python train.py --positions="learned" --tie_embeddings=true --init_std_up=0.0625 --decay_shape="linear" --seq_len=512
Each number is 50 + 12 x the weight over its row's rms, rounded and kept within 0 to 99. Layers, rows and columns count from 0. The size before them is the row's rms in percent of the matrix's.

# layer 18 MLP up, 128x64, rms 0.214, rows 105-126, columns 0-63
094:69 56 51 55 45 38 49 41 44 65 35 29 66 64 55 53 36 76 60 57 53 43 59 61 52 44 60 51 28 43 40 57 46 54 55 47 63 58 37 26 20 32 50 61 40 45 36 69 63 38 46 55 43 74 59 68 49 40 37 37 53 54 54 40
098:45 31 58 58 63 37 47 51 41 41 71 41 57 46 64 77 57 34 49 34 40 44 47 33 44 46 79 73 45 49 53 54 63 43 65 60 54 65 36 81 60 51 52 46 58 49 67 46 32 36 46 37 55 52 69 57 34 52 50 34 53 55 47 41
101:73 38 46 34 54 42 45 55 70 78 65 34 32 45 23 52 49 54 58 69 52 37 49 34 45 46 37 46 54 34 50 33 54 52 53 54 60 45 54 41 56 65 50 50 61 41 49 49 66 49 64 49 31 36 75 58 35 58 29 46 47 28 56 47
094:22 56 50 35 23 60 70 62 40 52 46 70 56 56 41 75 41 42 41 40 44 55 75 54 48 41 48 51 57 45 52 53 54 51 79 55 58 47 47 53 68 69 69 48 36 33 45 44 68 62 57 53 48 34 32 65 58 55 44 45 60 46 46 46
099:46 72 42 54 49 62 48 57 42 34 39 53 50 40 63 72 51 53 54 29 43 43 62 37 48 48 33 38 69 64 52 54 51 45 58 54 56 42 51 40 31 73 36 50 29 39 43 55 60 36 51 33 49 48 29 69 60 26 27 54 44 68 46 69
097:67 40 46 41 38 46 57 37 45 13 45 53 37 37 53 46 41 59 53 58 33 49 70 49 77 48 33 54 35 60 75 39 47 37 71 46 66 66 51 40 62 60 43 74 55 58 55 36 56 58 68 45 50 53 39 66 58 45 52 49 51 47 37 52
110:43 56 46 58 52 54 42 45 46 48 47 49 60 89 38 66 44 35 32 59 46 41 63 55 42 70 42 55 37 46 47 51 61 44 57 38 72 46 48 62 53 51 70 65 53 57 38 37 42 56 33 37 60 57 34 53 36 57 56 44 86 36 69 53
108:42 46 50 31 49 60 64 47 52 42 54 46 61 39 47 63 51 50 46 21 52 39 47 57 38 61 53 45 55 54 58 56 40 71 53 67 50 51 59 35 53 53 71 50 73 63 40 27 60 38 48 59 46 72 39 63 60 18 24 55 54 66 51 31
102:35 61 52 70 44 62 61 44 33 40 46 62 61 53 52 55 70 70 26 46 44 25 37 40 47 41 48 48 34 52 40 35 35 42 43 58 35 46 59 57 57 69 57 54 56 77 61 36 63 54 62 33 57 60 49 62 42 39 40 48 26 55 62 62
101:45 50 42 40 39 49 65 50 49 40 65 37 73 51 60 60 22 39 69 41 51 48 51 49 56 62 50 42 59 41 55 56 48 22 57 51 74 29 72 43 79 40 47 41 41 60 43 42 56 58 59 47 38 68 47 66 56 74 44 38 44 39 47 49
095:58 61 56 59 55 58 44 53 58 62 39 64 38 35 65 53 45 22 47 41 28 71 31 42 48 60 56 67 73 60 62 59 36 50 59 45 33 31 30 52 44 61 39 47 46 56 50 52 51 58 32 52 25 52 54 68 56 28 55 41 49 42 65 59
104:45 62 70 32 73 22 26 49 53 46 57 32 51 59 48 53 39 37 56 50 50 54 50 37 46 35 43 69 53 50 55 61 66 65 63 48 62 32 64 38 54 55 59 37 28 39 35 60 73 51 43 27 42 63 40 53 38 53 49 47 51 40 63 57
109:59 59 53 51 52 09 33 56 37 48 39 46 55 44 76 44 48 38 42 46 37 26 50 56 58 68 56 27 61 34 24 62 71 61 52 46 54 44 36 33 47 44 56 43 67 49 42 50 47 55 59 56 54 47 41 65 55 60 47 52 51 44 68 35
100:64 42 49 47 72 48 51 31 67 46 41 33 54 54 29 43 47 56 59 34 46 42 65 65 42 50 70 64 43 41 50 63 59 51 15 38 51 36 35 52 47 63 67 57 40 64 44 41 59 68 55 51 37 42 43 71 60 52 36 42 40 55 60 27
086:56 46 46 57 51 35 53 51 62 47 46 28 52 53 43 64 65 77 69 59 35 49 35 60 36 39 61 50 39 61 53 61 33 36 64 58 67 63 50 12 67 29 44 49 51 55 51 60 76 47 38 42 37 55 53 47 62 44 57 45 58 46 65 43
096:51 61 27 51 40 54 24 46 42 28 54 48 36 70 49 63 57 53 60 55 47 43 56 71 52 62 69 51 43 28 40 49 48 48 52 34 53 45 59 31 45 51 40 47 41 34 50 57 63 56 60 43 39 39 57 63 47 43 70 46 82 20 42 48
099:47 49 65 44 65 34 31 60 46 60 47 42 61 48 52 42 70 50 73 53 36 68 42 53 56 33 62 64 48 54 65 43 37 61 70 63 59 51 52 74 46 72 38 46 50 51 63 46 37 37 33 59 27 38 65 59 50 47 35 61 57 48 73 62
090:81 36 51 55 39 48 76 31 65 46 47 36 47 64 58 60 34 49 56 53 39 58 46 49 77 56 48 60 69 39 51 30 58 69 49 46 60 53 47 54 55 49 56 36 44 38 54 12 45 54 55 64 57 34 44 51 38 39 42 46 39 68 46 52
107:47 66 66 36 35 46 43 57 51 55 78 64 59 58 59 67 48 42 44 53 50 36 24 49 49 42 41 54 46 34 38 37 47 64 57 24 48 56 63 55 43 55 63 64 44 18 48 49 33 60 62 36 33 51 36 44 49 47 43 52 69 29 53 61
104:51 55 55 71 50 33 48 36 47 59 35 58 53 54 35 54 51 29 43 41 46 33 75 42 40 38 43 55 54 53 49 39 53 51 45 60 42 56 35 68 31 34 67 68 39 74 42 55 54 62 62 46 38 62 37 72 35 47 38 36 49 27 64 38
098:63 34 58 35 72 68 44 46 50 68 26 42 62 34 38 46 56 56 72 69 38 38 47 58 52 67 42 25 69 35 47 45 45 58 63 59 59 38 53 40 44 70 54 56 44 36 56 43 48 50 40 61 66 64 51 56 60 48 57 40 35 42 55 69
102:35 56 61 38 37 47 42 47 62 44 45 54 59 51 54 46 42 48 51 47 54 52 60 47 62 32 59 30 35 57 48 46 47 44 41 64 33 48 31 61 73 40 72 44 27 70 51 20 68 59 60 34 47 54 52 50 52 62 74 69 73 45 40 58